From a checkpoint of a small transformer trained on Wikipedia.
Size: width 192, vocabulary 5192, 10.5M parameters.
Architecture: RMSNorm before each block, rotary positions, no biases in attention or MLP, tied embeddings.
Training: a variant of Muon for these matrices, 492M tokens, 7506 steps.
Each number is 128 + 24 x the weight over the matrix's rms, rounded and kept within 0 to 255. Layers, rows and columns count from 0. Numbers have three digits each.

# layer 13 attention query, 192x192, rms 0.0944, rows 0-14,32-45,64-77, columns 96-143
119131127142131113128127139123118115104132122114145139129144109134130114122120111108122123121134147133144114132145125149090111140123163132118117
128130121117115127113082138110136125145133118138131136129133089153143132126158146125141119104145137126150122126123127163115134127137133121115117
142106133121158147126106122126122117113143137160109147124122151129115112138135138126114156120137136140146136159135137110169121144134131135150148
114140090133139150119131130112143132134137116122097136141133117119104108158114118133149129117115131128117145134127111143126143121129133134162130
110133132122119161108118121137137151148120137129121151117153145122151120115125102116092147106095130111151168123128153130131116093131122117110113
127102109148127128115138130142136119093104152135146138117153144116111121108136170119142129131144119155110099146083121124108146101141137116143115
151117133126123173134136156162127134128128148136113148110148116118123136143091109122077153101097174107154166164121149131109125121128127134147120
125127092099112158137117106123116131132150114104120139106122144104126110137095107125127116102122064142140145161112118135131148107154126106143165
065151131139167163168099105118137152105092056146130118153077133113113125141146127123183156140107150110130113147134138128173169100113119135177121
096165122152158114124098118130129157129105095141127122124115144133125117091088173146075101152145118117107106163117149119146129145086143135112137
168152134133106128126142107136130120117133127117118137135119128150169152103153123116130129167143095127133098121143117083117081150141171168110145
128083084130130134090163115156151137143142137140109167134160135137114105145126131143107181138142127056147128117094134140104114087108159160098130
126166136187114115135171123092071133150123152115103123139106161114140144146154137093110113117132106145140093107147126117119105172161112110119127
096136142127104118152106151143152151116106125124079114113118132079118126150059097123085156124141107081151131150137148137115151127110150133136105
089156104128123114105136098136163131126123096118148149153102121121115114173117116124136112181123119084153173146153135154134124162071111113166132
136123128169118127128113138121124117150111108135164107167161143146110129090146092108100150115191052144151146106125114168134103159140138139128141
140128136139129126138132130156114121153135138144107135148130141135121108144141128128087134096094127120156134107134145136106082134149129106101154
103143119142152149128161129119100089118151152103062107101185116089151141122103153129122103129072162122064105155110144074133160100124143189152136
095115142109119109115107146113112124083150078112122118135130096135162157116138167156116127136155139183097107134153142093140198145147130174171148
088157145162138141128141119148128139111152114105089121134126138120158173119119152150103109159144172162110127155126131146177207133108160170149147
132078092127154111098126099130141158072057107149175150078147137103104035149140143151179118142087127132101099118103136118132121081123097119119151
148108150147085116105108107118116126140098176137138133151122073109152142136096122144131126208136167147186124112146126157104179108114137126156156
096115128159101205115117119166096134160150091114114123116112086124118194147077121100084102138186126122160121166183113155140141133123182083172195
091091163080126077107104142088114132112102174175165105141113128129181093140138122116120125165120113154184135173213112121179108135110098126118104
208125110133124118160125116121164176161064039100159115154098114099089144132093190117107078140142135149101112105151101182161173111115152141065158
083150197143157130104068143132130155051187151161117114101138174132124100101169112093134108112132086190066117161130124076130127091128115139130095
182139123089089111078124127126181177145189173145142142104157114157186110109176158100136194153155113129138089109164116146125157127135106089096116
081072157171120199174154128149104120115075123099131150162111126115102097154173068124117133161097088071171140102120178150081020122110121111110147
144107108141103158120139137164143124121128118124186090076161134144147124100167157121121091029098084119115173121142142150104121111133157145138121
140103114128108120118128139159132124136122131137138130142146144133122118126135130137151135114168098115132115149130125164145146143166150097149180
138136131123120101106125113161116133144144120126113137153082140110108123156139133154117135095107142117167123126126122157141111118138115108114174
101179130113137147102130126145145117099130126123086117067158114126179137149097131125154104161094161125107113164130096075135134085137129173150086
109127108145135162078081160118102099086153145118107121126143143152155184114115143152112140145146151160149125190155135107148166143131150152173167
070169144155129184153129114146128132114124138116119112115122148127120183151140113154126110182164147148089151134089147149124186134142142166129155
115094139125131113130143102173113155118124155149116123114129134123152074101109143111126140142109110145094143132095139143155092089093143073107125
112166172148143128119088134131117106156093181110158124152105146125132142134143132148117133147163138139167125127217142134082162120118155108148152
121138126122093170132114134146113158143108140119154123090154166109124151130071146147096128134154138172150101159112138151127155102085164150139166
119110174151163131143116115114086090122086130125132082105135152109130153108149156169116145104126113133146144120131125121156104111097141098154141
144106120136112122116103100108126153174129104134096135122076157164121104121147163114102133122171085158143131101150096118138123082120117150116156
121151159143154122112093125117123126125128081135129139157089151150116143076122130128123091156141138124188163138173143162150124155156114126148099
125113153142098136098150117134103187170167114124119162113096126086115151124140153142182180163135126131163105104104134159103172095157110125145123
131129129152136132125113141114163066104124127131091100138083128135151132115137141128139158129123108132140095136112134154143144101091086097111122
126119143114160145121134138130140140157127116120104127118130146134086114119107132107126081096074120139123148144146154087119166129113132158155164
# layer 13 attention key, 64x192, rms 0.0939, rows 0-13, columns 96-143
115143140144143118127152109132090120126097147132111123136117134118134125116119141100110130150122121135150125131145110068138152143133143128150117
126133144126107127134119133124108130126123169137158149118094115110125117122132129097126150144143102118111134115154110096137137143124137146125100
137106143106125140143116135111142137144131136124150121113116155145128117169097139133122104139095156149133108106128122168096132129151144107103134
131132100084125136165143122120160132111100116097105105111140141120128142117122110133118072123128120111115127114102123105134127088120141138100119
089155139151177134113165146130117093135119105125127141117105147139143164099134112132154098102153123142158143114147130138127145103156146151152086
125098117116115117112158104138112112088076093125133134108090133133150097127163161155184166105138120137148106130122136102129120139139098132140115
169182107151092126144127130124139084134134142127108113118141093105132183143088125110106068141116139106092145178110144146147166128069144127137118
091117102152152164141127115160162142103128133128095117134110149148121122117158126138170128111155145132147135128117134119100100160152126081117162
072138141112112131137128102069119115100177138150138097159115121114124129113129152108145163173108148123124155166106110127161138158117146128146102
166133109156120103170131100136139153158109108090146109150118105093105145106095122138124120136189112134099101116135086127097109113136172116134088
081134121143106101111101134090129130113163170127095124093153142126168091116136160101123120104127107125074116151143146099165124146131131213182171
118118117112091113155106144139159152140086138164148142081107125127153135152097118125135181123126133127112125160136103108068097114120081090113115
102124135147175191161157111153116136101165145100129098098041080097134138127141133079128111154096157091145130141121139113093125158164143119104144
112149141131140143139110110122104136075137151125137108138156134159135125104160141113144152130140126089115149177093112103101120124125112134118105